{
  "num_hidden_layers": 8,
  "hidden_size": 704,
  "num_attention_heads": 11,
  "num_key_value_heads": 1,
  "head_dim": 64,
  "intermediate_size": 1408,
  "vocab_size": 16384,
  "hidden_act": "swiglu",
  "norm": "rmsnorm",
  "norm_place": "pre",
  "norm_eps": 1e-05,
  "positions": "rope",
  "rope_theta": 1020.0,
  "rope_fraction": 0.25,
  "qk_norm": true,
  "attn_scale": 0.175,
  "bias": "none",
  "tie_word_embeddings": false,
  "parallel_block": false,
  "extras": ["learned residual scales", "norms scaled by depth", "capped logits"],
  "init": "normal",
  "init_std_qkv": 0.0168,
  "init_std_o": 0.0,
  "init_std_up": 0.0168,
  "init_std_down": 0.0,
  "optimizer": "muon_variant",
  "learning_rate": 0.0168,
  "weight_decay": 0.0051,
  "lr_head": 0.00408,
  "warmup_steps": 0,
  "schedule": "wsd",
  "decay_fraction": 1.0,
  "decay_shape": "linear",
  "final_lr_fraction": 0.0,
  "batch_tokens": 131072,
  "max_seq_len": 2048,
  "doc_mask": true,
  "train_tokens": 848600000,
  "max_steps": 6475,
  "dataset": "wikipedia_en"
}
Each number is 50 + 12 x the weight over the matrix's rms, rounded and kept within 0 to 99. Layers, rows and columns count from 0.

# layer 3 MLP gate, 1408x704, rms 0.105, rows 1156-1182, columns 616-703
64 51 50 55 37 44 48 77 39 69 63 28 60 41 39 27 57 32 37 50 50 71 51 53 37 54 33 39 44 47 41 35 24 45 29 57 43 53 68 56 37 34 56 40 27 62 46 54 68 38 13 53 47 30 76 57 61 60 36 65 42 47 57 74 47 38 60 51 55 39 41 31 45 76 43 41 26 50 45 45 63 47 41 61 43 49 44 53
39 46 36 44 54 55 55 51 52 56 32 44 65 54 33 27 43 37 45 38 52 58 54 38 56 42 58 55 33 36 35 52 57 59 50 49 48 64 40 61 41 59 69 39 46 31 44 41 47 58 61 58 56 40 48 51 46 45 58 43 39 61 56 51 57 47 58 43 43 55 56 54 46 46 52 31 34 71 63 54 44 45 58 34 32 43 47 29
51 63 60 53 59 40 60 50 24 57 45 42 51 41 87 39 42 68 57 30 65 43 36 38 46 42 33 60 42 40 55 27 71 46 51 58 42 43 61 67 62 62 58 54 38 43 64 34 34 52 31 47 30 38 34 41 47 42 36 69 79 43 56 65 62 37 25 58 57 64 55 65 46 44 68 45 52 54 58 34 61 48 61 58 48 73 77 42
35 55 61 34 44 60 39 74 36 53 41 47 69 56 42 34 43 60 83 57 87 24 50 46 40 40 25 32 58 39 36 40 33 57 63 72 70 56 55 44 49 49 52 38 67 61 41 54 46 43 62 67 45 57 43 51 41 68 45 48 45 63 52 43 45 39 49 25 58 64 53 59 42 57 49 58 61 42 41 71 47 39 62 49 60 36 66 20
34 64 75 42 54 38 56 56 54 35 54 62 57 37 53 57 68 60 40 50 48 60 38 48 47 60 43 47 44 57 51 42 58 43 57 30 40 49 57 42 49 68 49 64 59 48 48 37 62 41 37 54 35 37 51 46 48 37 68 52 43 33 56 66 56 35 41 33 45 28 68 58 42 64 48 29 55 42 63 36 54 31 63 44 64 58 54 55
73 38 72 52 39 35 49 57 59 58 54 41 54 54 48 57 48 62 42 48 46 55 32 60 60 76 29 59 68 54 31 73 40 39 48 37 38 49 45 49 59 42 51 56 47 60 61 45 61 47 41 34 43 42 62 35 28 60 52 54 43 52 59 61 54 61 39 53 59 58 43 31 52 61 52 34 50 45 39 62 54 31 49 55 65 43 49 50
64 43 50 72 60 56 52 46 54 38 59 69 49 71 41 54 33 40 44 47 41 39 48 24 52 66 50 44 78 54 64 51 42 70 35 70 66 48 49 40 37 53 58 10 59 37 41 47 54 50 43 39 63 54 43 56 56 54 44 44 50 67 49 57 70 47 50 24 27 34 55 57 59 43 44 41 37 62 57 44 26 55 61 33 25 49 44 56
71 63 67 64 47 56 41 45 39 30 37 46 72 58 37 60 40 58 52 48 69 39 36 40 43 44 49 60 42 29 55 52 52 33 47 51 47 65 50 76 64 49 51 40 48 57 55 51 65 54 43 61 64 60 36 65 47 54 54 63 56 53 30 44 37 44 39 57 43 46 46 56 61 47 44 44 42 57 59 59 45 58 47 47 66 53 43 55
53 53 44 35 45 54 59 47 40 56 44 42 50 30 56 41 52 50 52 67 32 59 42 40 33 49 51 39 52 63 10 56 52 79 54 32 39 47 72 42 69 53 63 31 57 37 52 43 50 33 40 45 57 65 60 58 54 24 26 49 41 56 42 51 43 56 34 65 61 46 58 30 66 45 57 63 46 30 41 50 46 63 48 29 48 42 34 57
26 51 56 54 60 47 70 54 56 71 54 40 47 70 54 48 57 77 68 66 59 46 22 37 51 56 34 40 38 35 51 55 52 71 28 53 53 39 81 52 62 60 41 41 46 70 47 56 62 62 57 43 56 55 42 67 29 41 63 54 35 50 32 58 67 59 41 38 35 54 57 58 64 41 50 38 59 40 50 43 49 44 39 45 46 71 38 41
56 57 61 32 71 61 52 56 68 54 43 47 37 58 60 49 21 62 65 48 37 41 66 63 64 51 37 47 33 71 56 66 40 49 42 39 56 24 54 70 38 69 52 46 42 47 32 46 66 51 38 24 56 50 57 47 28 50 93 41 36 42 63 46 39 52 44 39 50 46 53 52 48 65 70 60 61 38 49 58 35 64 21 44 37 66 65 53
46 62 28 48 29 47 35 55 56 54 50 67 51 50 49 43 38 42 48 40 39 55 67 61 66 44 60 11 45 58 35 57 39 48 51 48 72 60 71 52 30 45 78 70 28 20 42 44 46 44 41 40 79 58 59 62 50 37 50 73 62 54 40 36 51 36 36 66 65 56 58 44 40 63 53 39 87 56 46 34 59 49 56 61 29 38 69 67
41 44 41 40 66 56 62 44 59 50 66 45 49 45 59 56 19 58 42 57 58 79 73 42 53 54 51 55 66 68 83 36 28 58 51 45 43 68 57 60 56 57 47 53 48 45 58 60 51 41 41 42 52 37 46 41 71 60 46 62 70 41 29 67 51 33 59 44 39 55 46 48 55 48 45 45 51 23 36 53 40 72 64 37 59 41 44 58
56 61 15 38 51 49 57 49 53 43 31 50 26 48 36 52 56 34 55 63 48 59 47 62 30 80 47 37 50 47 61 55 46 54 68 42 54 40 54 33 44 43 49 50 41 47 44 37 59 53 57 47 40 41 45 70 52 45 25 48 22 55 53 52 58 42 42 60 43 49 53 67 52 54 41 56 73 51 48 53 72 59 59 20 57 49 70 31
51 50 62 59 36 55 66 59 39 60 56 72 73 37 45 58 57 58 35 41 39 53 54 32 75 49 45 38 45 65 46 54 25 42 44 60 48 46 52 62 54 37 44 18 11 64 54 51 46 52 45 36 76 49 28 47 53 35 48 70 60 41 65 38 46 50 41 59 58 42 27 42 41 56 62 47 18 52 50 40 38 41 40 54 50 51 51 29
42 60 54 38 55 54 56 38 60 49 47 48 68 69 55 65 53 45 26 50 34 44 34 62 55 44 57 55 23 48 36 48 62 46 55 58 54 49 36 50 64 45 52 66 61 50 70 53 55 39 55 50 54 56 65 49 54 45 49 48 26 28 59 23 54 51 44 43 66 56 53 67 72 36 70 57 57 41 53 55 52 75 51 55 64 22 55 64
50 44 58 35 70 56 55 62 50 51 52 52 47 45 38 48 55 51 61 56 38 31 38 40 30 48 45 50 65 43 45 61 50 45 46 35 51 59 39 28 69 52 37 58 59 53 61 45 64 43 37 34 42 58 64 51 50 42 57 51 37 75 48 36 41 62 61 58 53 46 39 38 58 60 29 59 36 57 79 60 56 50 39 71 54 47 56 59
51 48 49 71 39 41 64 63 49 71 46 61 45 33 59 39 38 43 64 46 67 42 69 55 60 24 25 44 46 52 45 58 37 49 48 57 63 44 52 54 54 63 61 38 46 25 41 42 63 41 60 49 58 32 45 54 50 46 75 53 53 39 46 61 37 66 66 52 62 56 37 50 42 52 64 77 50 47 53 58 61 56 43 56 51 45 57 43
76 50 72 44 51 67 62 49 46 58 26 54 54 68 43 47 47 31 40 53 51 46 49 29 57 52 50 54 79 54 51 42 49 59 39 43 52 37 63 54 57 36 61 60 61 48 30 66 46 27 48 54 33 61 48 68 51 54 51 37 68 49 59 44 74 60 60 47 59 39 33 38 55 44 52 68 49 38 58 69 55 42 37 48 56 36 50 61
33 59 44 49 41 52 55 36 71 28 62 45 40 68 57 33 52 42 75 66 37 65 36 69 45 48 64 57 35 56 60 47 33 48 56 52 51 37 58 57 30 40 45 53 58 58 62 48 50 48 67 65 65 37 69 43 53 54 57 54 41 57 79 75 70 59 50 83 53 55 52 47 34 53 50 69 59 55 47 63 42 49 42 58 61 51 42 39
61 53 52 52 53 68 48 68 33 61 48 53 62 65 51 41 49 43 41 61 36 65 51 53 58 51 37 53 43 61 46 47 61 53 33 47 63 54 38 58 54 30 47 52 49 65 51 51 57 52 51 59 54 61 65 54 55 40 51 60 35 52 50 43 44 35 29 43 61 44 39 47 63 47 50 34 26 56 53 50 56 51 63 55 52 67 63 45
58 70 35 48 46 55 37 41 43 44 57 47 60 60 40 54 43 41 50 56 47 40 52 52 36 46 54 55 67 40 67 49 38 55 61 60 43 56 47 48 47 34 40 36 57 62 40 20 37 33 45 38 50 62 35 34 50 46 49 57 49 58 58 61 45 69 50 53 56 48 74 32 82 59 78 54 50 68 54 48 53 64 52 46 51 65 66 58
53 91 53 63 28 55 39 42 63 46 52 43 51 50 55 65 41 65 28 48 36 63 57 67 48 50 68 26 19 52 49 55 42 27 39 47 52 43 47 55 39 44 48 58 86 39 56 40 41 58 50 47 42 67 58 51 61 51 62 27 36 76 38 68 41 54 41 45 50 52 60 23 30 46 54 53 39 58 51 74 60 67 40 36 59 45 47 33
48 34 86 67 36 53 69 49 31 58 40 67 57 48 61 28 63 42 59 65 58 39 61 51 52 52 25 34 57 53 42 44 43 18 53 42 47 53 42 46 66 45 54 67 42 54 63 46 60 52 43 72 62 65 44 50 51 71 38 66 43 46 70 71 51 68 31 59 54 64 68 35 41 42 37 53 39 53 66 41 59 60 55 38 60 61 64 25
58 40 36 50 30 46 41 62 41 60 79 46 31 36 65 49 47 23 33 61 67 49 49 25 51 65 29 51 54 56 83 50 79 44 27 48 64 55 42 37 47 51 42 31 46 33 67 51 44 56 64 32 48 53 41 47 28 53 27 61 46 53 68 63 72 44 69 53 40 51 39 51 55 37 39 36 55 43 56 48 28 31 37 44 38 57 71 44
58 22 40 35 45 40 59 43 44 27 35 16 45 37 35 46 46 68 40 37 64 43 59 55 37 43 79 43 45 54 37 48 61 33 59 51 51 56 45 61 41 48 54 52 64 49 64 57 49 78 44 60 71 51 61 53 39 45 51 65 44 30 66 47 36 30 52 59 40 74 43 52 43 66 43 47 51 45 75 44 50 43 44 52 69 55 36 35
64 34 45 42 14 29 42 51 24 49 80 44 49 45 56 23 43 60 54 51 49 37 33 57 25 73 38 55 43 46 39 44 40 53 41 51 55 60 43 47 49 16 47 32 27 36 49 44 45 50 55 49 53 51 38 47 61 45 57 66 51 50 66 49 64 45 43 52 63 71 61 31 32 50 38 48 53 79 40 28 50 53 30 26 61 74 64 48
# layer 3 MLP up, 1408x704, rms 0.112, rows 1156-1182, columns 616-703
60 40 36 72 56 49 50 64 51 67 54 51 54 58 37 38 36 22 51 52 48 47 53 55 76 64 55 74 49 80 36 54 48 52 44 65 62 47 43 38 40 60 48 31 36 45 36 70 38 70 61 65 54 53 51 55 68 54 56 42 38 41 57 66 37 15 53 63 46 36 49 61 44 84 49 66 43 61 51 45 51 40 40 45 56 21 60 36
41 64 45 42 44 41 53 51 28 51 64 71 47 42 43 52 50 62 56 58 48 42 42 71 49 57 49 76 28 55 48 60 56 49 52 76 61 57 64 29 52 60 26 55 50 73 53 38 75 44 33 64 53 35 39 71 59 60 43 50 66 49 48 40 57 40 54 65 56 38 46 41 56 35 45 45 44 33 27 35 53 42 32 32 43 49 42 57
60 47 42 67 34 33 46 65 54 54 44 75 55 50 37 50 60 50 38 68 55 43 36 73 39 35 37 41 53 42 57 54 51 50 66 56 47 71 27 52 52 56 69 56 46 51 44 62 49 45 38 42 43 59 71 47 61 38 25 50 32 58 55 70 44 41 27 46 31 51 49 39 58 56 38 45 41 66 44 46 48 65 64 36 37 48 59 55
36 44 50 48 57 52 52 25 59 44 65 43 42 72 63 37 38 46 31 79 46 46 67 51 55 39 40 40 48 61 58 50 42 58 74 60 38 34 79 45 51 67 29 45 71 46 41 45 60 48 61 36 58 64 41 39 48 32 40 69 43 46 48 47 55 40 51 51 47 28 52 56 54 32 58 51 44 46 53 37 48 74 55 54 42 59 74 43
70 31 42 49 57 55 45 51 40 62 31 77 18 60 35 26 59 55 67 35 55 60 54 34 65 54 59 67 58 55 46 55 54 50 45 57 55 31 46 58 14 45 43 72 55 30 35 65 60 59 71 57 56 71 39 35 45 47 36 57 32 58 47 60 57 56 41 62 35 58 28 41 39 77 50 48 41 59 60 50 63 52 64 49 56 44 63 66
50 30 50 52 30 58 46 61 40 46 36 40 66 53 46 72 58 55 48 47 66 32 47 60 68 64 63 55 51 69 57 50 42 36 56 37 37 51 36 46 44 65 81 32 46 62 36 59 56 29 41 36 52 56 54 55 59 61 65 44 63 39 45 47 51 55 42 65 25 67 41 48 57 64 40 47 33 49 23 61 46 67 63 35 31 51 45 84
61 57 61 23 63 49 25 49 54 61 59 54 63 62 22 58 68 59 53 23 67 66 61 53 47 41 40 47 31 24 53 34 63 39 64 62 30 59 71 34 60 71 46 75 52 45 56 42 57 50 45 53 35 41 48 43 54 50 64 66 63 49 56 53 44 52 42 47 67 58 44 50 37 36 49 43 42 39 42 76 48 37 24 65 49 52 42 44
60 57 51 50 58 48 44 34 55 53 48 40 38 45 55 89 30 37 59 48 40 73 43 50 43 54 67 68 55 46 76 47 47 50 56 60 52 30 49 31 57 62 50 52 55 73 47 36 56 77 61 50 50 46 70 37 37 44 43 41 55 58 50 52 35 50 44 67 39 45 56 74 43 28 30 41 66 44 46 37 48 49 49 50 49 64 54 63
31 48 47 46 58 37 34 56 49 37 57 47 30 60 41 50 10 43 46 25 32 48 56 38 56 44 48 60 58 44 52 52 37 44 49 57 63 63 36 49 66 63 24 55 22 84 67 40 36 61 39 74 56 36 32 41 48 54 70 55 58 28 52 56 43 40 69 44 39 69 38 61 59 44 52 61 52 75 63 65 73 43 56 53 66 48 64 46
66 38 48 26 44 62 54 67 49 70 48 43 52 61 33 47 57 50 40 54 44 32 45 66 46 41 44 31 50 48 54 52 53 69 55 40 40 33 69 42 70 45 18 49 42 60 60 55 58 42 38 42 51 73 46 51 60 57 56 55 53 31 47 66 48 59 40 63 72 48 42 37 34 41 56 35 48 38 52 49 59 39 59 52 24 30 73 55
62 59 41 52 52 51 49 43 37 42 54 44 44 49 55 41 69 33 59 51 69 57 56 59 42 42 70 46 60 54 73 56 61 39 73 68 47 24 42 52 39 52 46 41 53 64 64 81 57 40 22 41 40 60 41 38 37 29 43 39 41 59 59 70 46 52 33 60 51 33 49 44 49 69 55 49 34 70 69 53 48 53 40 36 55 62 44 47
78 38 34 39 26 49 53 62 51 55 44 55 41 41 55 60 51 42 57 57 67 46 31 52 45 51 46 53 56 65 39 53 40 34 45 54 43 45 34 37 57 23 43 54 58 40 34 26 28 51 36 53 40 52 54 54 58 49 35 52 53 44 45 71 30 45 36 53 57 53 75 55 57 33 27 31 68 45 46 53 47 46 74 54 80 57 64 47
34 58 36 35 53 75 48 21 47 44 66 33 62 55 66 39 57 55 51 32 46 55 50 62 64 41 42 36 67 52 29 43 65 39 42 37 49 41 66 47 29 33 44 28 23 52 65 60 33 38 47 54 44 46 49 43 19 38 52 57 32 50 48 59 21 43 32 43 54 37 49 50 43 67 48 65 62 53 44 34 54 53 27 48 44 26 35 58
54 52 59 34 51 79 66 42 47 55 60 36 52 32 55 73 31 58 28 63 26 41 45 42 65 25 74 54 34 50 54 39 30 35 46 52 52 64 36 49 36 69 62 55 54 44 53 35 47 48 43 54 60 61 45 24 55 57 61 65 60 60 00 79 64 68 59 45 52 43 26 46 61 49 58 39 19 44 47 51 34 46 59 62 46 65 27 68
75 26 52 56 57 58 73 67 57 44 54 52 63 45 32 36 48 58 20 48 57 69 33 41 53 52 65 66 53 41 46 61 60 64 45 39 68 51 65 49 59 44 39 52 51 55 56 39 19 66 44 63 64 25 31 60 44 47 37 65 52 43 78 50 46 35 68 63 27 51 50 37 56 59 56 48 53 42 39 60 38 26 41 24 54 44 35 44
82 52 49 46 54 65 65 55 78 39 68 67 73 55 67 57 58 70 65 42 45 57 35 46 48 47 69 66 46 50 53 40 57 48 35 52 64 46 64 53 59 37 52 58 31 60 40 66 74 66 36 68 65 44 41 49 38 38 49 48 53 40 36 70 54 34 52 50 50 45 42 49 43 41 20 40 51 54 61 39 57 56 40 66 65 60 48 40
58 58 44 32 58 46 33 52 70 46 52 62 46 34 50 27 19 70 67 53 48 49 52 54 51 58 36 56 58 48 57 58 71 62 38 52 37 45 60 48 57 40 31 20 72 55 46 54 51 54 49 52 58 67 58 40 44 44 49 58 41 35 45 63 65 51 51 49 46 45 37 60 64 50 22 31 36 45 63 40 37 54 55 45 50 59 48 66
40 35 46 63 37 47 19 54 42 56 52 44 54 50 55 66 46 41 40 51 77 53 74 39 47 41 51 51 47 56 78 34 63 58 31 57 31 36 37 64 39 39 49 59 66 40 58 36 51 56 62 50 48 51 48 48 47 62 30 35 85 59 51 42 53 24 58 33 56 46 76 65 64 41 48 42 42 48 54 52 50 53 48 47 51 66 66 37
58 48 69 59 51 50 53 54 63 43 59 43 56 59 47 41 50 50 67 61 25 38 34 63 57 62 56 27 52 59 51 56 27 53 47 57 52 50 51 40 46 51 46 45 42 52 31 69 60 45 52 44 58 49 42 59 38 44 33 42 47 80 50 45 43 57 56 40 43 43 50 41 75 52 51 58 45 53 47 34 65 43 46 49 53 48 74 38
75 70 44 31 54 20 49 65 54 35 52 45 31 49 78 37 37 54 76 52 46 53 20 51 34 50 42 64 52 74 51 72 06 69 53 55 44 74 59 62 72 49 45 52 51 58 69 39 78 42 44 35 37 45 66 66 53 51 49 51 40 49 55 62 53 63 42 41 59 54 40 40 50 70 38 85 56 38 38 66 47 61 65 74 51 69 48 33
49 50 59 32 41 56 65 53 39 50 57 50 62 48 57 63 44 31 58 33 74 81 51 43 61 47 40 47 44 42 49 45 54 46 52 49 57 24 47 29 51 44 67 39 49 30 33 46 38 68 45 64 34 62 49 49 40 60 39 42 61 58 48 57 82 58 48 48 83 53 41 74 53 33 72 59 70 64 55 28 41 41 47 43 44 57 42 35
54 60 52 45 53 48 53 45 65 61 30 39 58 52 51 63 36 30 66 41 29 36 66 55 59 51 50 48 59 33 40 52 48 45 53 75 31 62 50 60 27 45 46 65 39 52 22 46 54 38 58 37 60 53 21 35 33 59 37 45 37 65 55 44 50 35 72 45 43 56 40 41 53 45 47 61 59 48 44 50 59 57 60 34 52 39 68 46
44 30 62 52 54 66 42 39 61 57 61 57 56 63 60 29 55 72 44 49 57 45 42 57 43 46 59 40 46 44 49 60 37 59 57 36 41 72 58 72 58 65 40 67 63 45 65 49 74 33 40 54 45 66 65 58 77 56 66 41 31 58 61 59 24 35 50 51 39 57 59 32 56 32 68 58 50 47 70 42 50 69 49 49 60 58 44 31
67 43 40 28 42 51 44 63 91 62 57 31 58 48 40 52 40 30 75 48 30 53 47 53 19 51 53 48 66 55 52 59 58 62 45 57 46 40 54 60 66 26 39 61 48 48 31 48 45 51 43 76 33 20 28 69 30 64 73 45 45 62 39 73 38 72 78 70 45 53 43 56 61 53 54 45 44 32 42 57 47 53 42 50 74 69 57 56
60 55 68 40 57 49 55 50 54 60 49 73 39 76 48 24 53 56 61 38 29 50 40 56 58 45 52 62 69 64 37 51 63 53 30 34 44 39 69 60 59 34 76 64 43 48 47 45 57 46 42 57 56 39 39 45 49 51 59 49 50 55 40 35 47 65 44 59 54 48 54 28 48 62 50 62 57 35 40 46 52 20 55 47 38 49 45 52
43 48 35 52 40 62 54 40 53 46 41 31 55 61 55 59 64 55 68 39 49 49 74 66 48 49 46 46 38 37 53 54 49 57 57 60 57 51 34 51 32 34 63 50 54 47 50 36 73 41 50 31 34 45 45 53 38 69 41 45 39 52 65 74 38 53 34 58 27 55 49 57 32 33 43 70 71 64 41 72 65 56 39 36 61 59 77 38
43 65 38 59 68 51 45 29 57 49 31 54 43 55 43 44 59 39 45 59 25 54 46 53 33 37 46 65 65 35 61 42 57 38 64 62 54 58 58 71 54 56 60 60 31 58 59 73 50 48 42 38 55 49 41 51 53 51 29 49 43 40 45 72 50 49 73 47 44 46 63 73 64 62 88 53 43 56 38 49 44 40 42 59 55 55 53 43
# layer 3 MLP down (transposed), 1408x704, rms 0.0726, rows 1156-1181, columns 616-703
30 43 44 38 50 47 46 50 34 41 46 47 42 45 41 46 46 45 54 43 75 53 46 67 21 59 43 22 42 42 59 44 54 35 38 51 62 42 59 49 43 48 61 48 50 72 46 55 50 69 51 38 62 30 57 42 62 44 50 39 47 43 62 51 47 49 53 39 52 55 56 40 64 53 53 44 47 64 27 66 51 43 52 35 50 61 50 56
35 53 41 26 60 39 44 37 42 51 49 62 66 41 47 48 54 59 35 49 51 43 49 51 52 49 52 39 70 43 26 62 34 62 47 48 66 52 53 44 54 29 53 53 53 38 73 60 56 41 45 58 46 47 52 54 57 65 37 48 43 61 45 34 13 90 59 43 56 42 89 60 68 34 59 44 66 73 47 67 36 54 46 65 52 49 32 57
79 57 45 42 21 50 53 70 67 64 44 51 26 45 19 69 53 42 48 54 42 53 47 45 41 29 50 56 35 33 44 50 72 37 61 42 41 40 63 23 35 66 45 63 58 36 23 59 59 43 38 43 55 45 59 59 67 47 34 23 43 33 59 46 61 70 78 46 56 62 31 43 58 64 43 40 43 56 23 54 55 72 40 46 40 25 31 47
52 40 34 50 72 47 59 57 65 62 47 48 43 57 34 52 58 39 52 68 31 48 61 61 57 52 61 67 33 42 50 49 63 58 59 41 37 58 45 53 52 40 38 60 42 60 55 51 44 62 57 59 53 39 42 39 59 62 34 65 52 49 57 69 41 46 61 77 49 53 66 50 25 55 53 55 16 57 48 35 55 48 48 46 51 46 41 53
57 72 40 41 31 46 57 43 62 46 38 55 49 47 31 23 31 35 65 47 46 57 29 67 47 40 65 32 29 55 30 38 77 51 65 48 64 50 40 42 46 57 68 36 34 40 55 24 44 60 40 51 65 39 52 44 39 42 57 57 71 65 52 44 48 53 56 46 71 71 31 30 35 58 58 68 52 53 52 45 52 43 47 49 60 41 47 29
59 59 68 64 41 65 65 62 49 79 20 63 52 55 40 38 50 63 40 47 46 61 61 73 21 29 36 50 50 47 43 51 60 49 40 49 60 43 48 39 58 66 70 31 30 59 29 55 65 51 46 67 46 48 54 83 26 54 45 67 28 46 69 37 45 67 52 54 49 50 44 42 44 47 49 33 46 56 39 51 43 37 36 48 60 49 37 28
42 59 59 36 64 15 43 42 43 68 46 62 34 51 04 63 66 40 53 32 49 45 49 67 54 67 56 68 48 67 38 50 55 36 80 46 69 49 53 57 77 44 31 56 47 61 55 57 43 70 65 61 31 67 61 61 55 31 56 34 55 23 62 51 53 39 43 48 64 35 56 37 40 49 68 46 65 41 50 46 44 55 27 50 46 54 53 35
42 62 57 62 55 36 54 59 70 43 56 57 44 36 52 53 62 57 67 48 70 63 37 50 59 68 49 70 58 50 52 43 45 31 39 61 61 48 36 27 55 48 38 31 55 58 75 36 58 49 59 23 63 53 58 61 37 47 44 58 45 46 43 57 55 52 33 57 42 70 42 67 62 43 29 65 43 55 41 54 40 63 24 38 41 63 49 48
29 46 61 64 42 49 34 54 39 43 37 52 22 29 34 54 18 35 31 41 50 23 66 41 61 37 36 37 51 33 73 77 61 49 57 73 59 51 48 38 47 41 51 25 37 32 62 58 77 69 32 48 99 53 38 48 46 75 27 58 37 36 54 73 44 49 68 46 49 56 41 37 54 29 61 42 60 57 74 69 60 44 48 49 62 74 40 40
33 29 69 56 44 36 32 38 53 70 53 45 64 54 71 63 57 46 57 70 50 34 41 41 54 52 49 43 33 71 47 70 63 44 55 40 41 70 56 76 24 64 32 62 30 55 43 39 47 41 60 53 40 51 69 19 46 56 50 45 60 37 49 45 59 45 54 55 58 46 66 46 68 17 48 66 70 46 35 49 66 37 53 22 58 68 66 39
61 49 52 62 46 30 52 48 38 64 61 32 58 52 36 56 56 60 55 61 53 57 57 45 56 58 42 58 58 49 47 55 75 47 53 20 35 56 56 54 33 64 55 50 61 50 49 60 63 78 44 54 60 45 57 51 54 54 45 46 42 73 10 41 60 61 35 50 47 40 47 51 50 31 47 50 54 38 70 55 45 46 55 42 63 60 47 64
56 66 63 45 44 66 42 43 57 67 78 81 49 50 37 52 40 57 78 59 45 45 46 27 55 65 44 58 42 54 72 51 59 58 48 39 46 52 49 64 58 60 71 53 65 52 46 63 43 52 70 65 36 40 39 69 51 67 52 37 79 36 60 58 43 48 35 46 39 38 57 37 75 51 51 42 54 49 39 50 55 48 68 37 75 53 37 23
49 59 64 71 38 51 61 63 37 68 56 37 59 58 32 48 50 51 28 34 52 34 62 44 46 51 42 37 53 38 33 52 30 35 66 48 55 44 63 49 57 43 41 79 63 61 44 66 36 61 50 43 25 57 54 34 35 50 48 55 43 53 27 52 43 66 62 53 69 68 55 56 40 43 54 18 52 52 53 50 51 39 51 72 40 54 36 40
45 64 49 48 65 38 36 70 58 58 44 40 57 39 48 50 39 46 46 45 43 30 72 36 57 52 39 35 56 54 52 50 63 67 53 48 53 56 38 60 52 71 51 78 44 42 41 46 55 42 55 87 71 76 59 37 62 46 66 61 39 45 40 40 57 40 47 56 49 44 66 70 77 53 41 53 46 65 45 61 40 45 12 79 43 38 64 24
54 23 27 38 37 49 50 44 48 51 68 50 47 40 57 56 28 46 35 47 57 43 37 66 77 52 54 47 39 37 67 37 28 61 52 43 32 67 43 36 40 48 61 47 56 59 61 59 60 59 43 46 52 44 58 46 60 53 70 51 54 24 35 41 78 51 72 47 51 52 53 67 65 53 47 53 57 69 58 82 48 51 50 55 51 36 48 41
30 61 53 52 46 69 49 74 64 49 29 51 63 60 38 77 68 60 78 64 42 63 51 46 66 51 43 42 31 46 57 45 50 53 60 50 51 44 54 51 86 40 44 46 64 43 40 54 42 54 58 44 42 30 39 57 42 50 37 39 51 52 47 51 42 52 54 32 49 43 45 55 49 67 52 65 41 58 46 45 52 48 61 44 56 39 44 53
37 45 51 48 43 59 47 39 49 45 61 58 66 42 55 41 74 59 40 68 53 20 47 32 45 51 47 35 57 63 49 52 41 55 51 46 78 52 40 68 31 19 78 54 67 38 55 42 42 55 58 57 20 37 43 48 70 73 35 46 41 47 56 49 45 46 44 66 67 52 45 60 52 51 43 55 48 44 66 43 81 70 50 80 36 50 43 43
39 32 45 53 67 66 67 57 56 54 73 63 30 32 33 39 50 53 40 65 57 52 30 32 30 49 46 47 48 52 49 53 49 39 38 65 36 57 54 37 44 58 51 34 50 56 50 50 46 42 46 61 49 67 52 48 48 56 41 49 47 67 42 47 66 57 57 78 61 41 58 50 46 53 43 46 51 64 49 43 49 69 51 48 52 48 53 42
69 38 32 32 52 50 36 44 42 64 62 43 55 38 52 42 38 44 39 41 55 62 67 34 56 61 47 43 44 44 42 46 62 34 39 35 57 31 54 66 64 54 61 43 46 61 39 45 56 59 47 37 73 44 60 65 43 33 61 71 31 48 54 49 41 71 46 49 74 57 60 39 41 54 48 49 57 46 43 41 48 37 49 41 35 41 50 40
46 29 54 54 36 57 46 43 78 60 50 41 53 38 39 45 45 45 26 59 25 55 36 45 17 58 62 35 49 45 65 60 50 55 47 58 29 57 47 70 31 38 70 40 65 61 58 51 62 61 60 44 67 38 38 39 53 50 37 33 45 30 66 77 58 46 46 70 39 42 47 56 49 63 54 61 50 35 40 54 44 58 59 55 71 20 56 22
74 70 56 45 22 41 57 64 48 34 35 57 49 46 78 52 47 21 45 63 39 66 34 51 56 60 43 48 49 43 60 46 55 61 47 54 61 59 29 57 50 35 45 43 66 55 57 52 59 35 69 23 64 64 72 40 42 69 46 30 59 59 58 57 45 61 37 54 36 45 34 58 51 55 50 54 61 56 55 53 27 58 55 35 44 52 48 41
49 43 49 51 55 27 45 91 66 59 70 68 48 54 49 52 53 59 38 56 52 62 54 57 60 32 44 66 49 47 48 21 65 55 44 52 45 61 61 46 65 50 36 46 82 45 57 55 52 63 49 74 31 30 68 43 56 50 29 72 63 62 51 36 52 53 41 44 37 38 55 52 63 72 46 33 29 52 66 65 42 36 45 48 65 60 27 70
60 39 72 48 42 68 42 61 58 43 60 52 53 60 45 59 47 48 45 44 68 55 51 37 61 48 56 47 32 45 57 56 54 36 63 58 65 50 66 57 48 60 53 62 54 52 43 60 60 61 38 35 56 57 41 52 32 42 57 63 37 45 45 40 48 47 44 48 28 42 68 51 69 71 56 28 34 61 78 61 81 37 46 09 42 70 60 49
68 53 52 26 49 59 24 51 70 39 45 56 50 54 34 80 51 47 56 44 46 46 48 38 61 50 70 59 39 62 50 25 41 60 53 34 64 19 48 42 27 47 53 41 53 39 56 59 63 50 52 46 40 35 30 56 57 50 55 43 48 59 32 54 52 51 57 61 58 36 23 60 58 68 59 42 47 33 19 33 18 49 43 43 29 57 59 48
43 49 56 40 74 51 40 60 52 52 43 42 51 50 54 37 66 33 43 34 38 47 54 48 37 63 78 53 59 55 42 47 31 43 60 19 65 49 56 47 67 58 54 31 73 71 51 60 38 44 47 43 39 49 54 60 46 57 67 54 53 35 64 61 60 69 64 47 57 31 54 53 40 65 62 27 63 59 60 64 62 43 43 55 62 42 43 56
52 72 26 55 44 40 44 55 59 62 49 67 54 63 51 71 57 43 59 56 48 49 52 40 51 60 51 40 37 59 42 71 34 38 63 49 50 39 44 69 34 54 48 53 46 35 37 62 52 45 29 46 57 63 50 37 39 33 45 42 55 66 66 78 60 40 49 57 54 21 53 65 51 43 50 41 62 73 47 55 28 55 55 52 41 75 58 56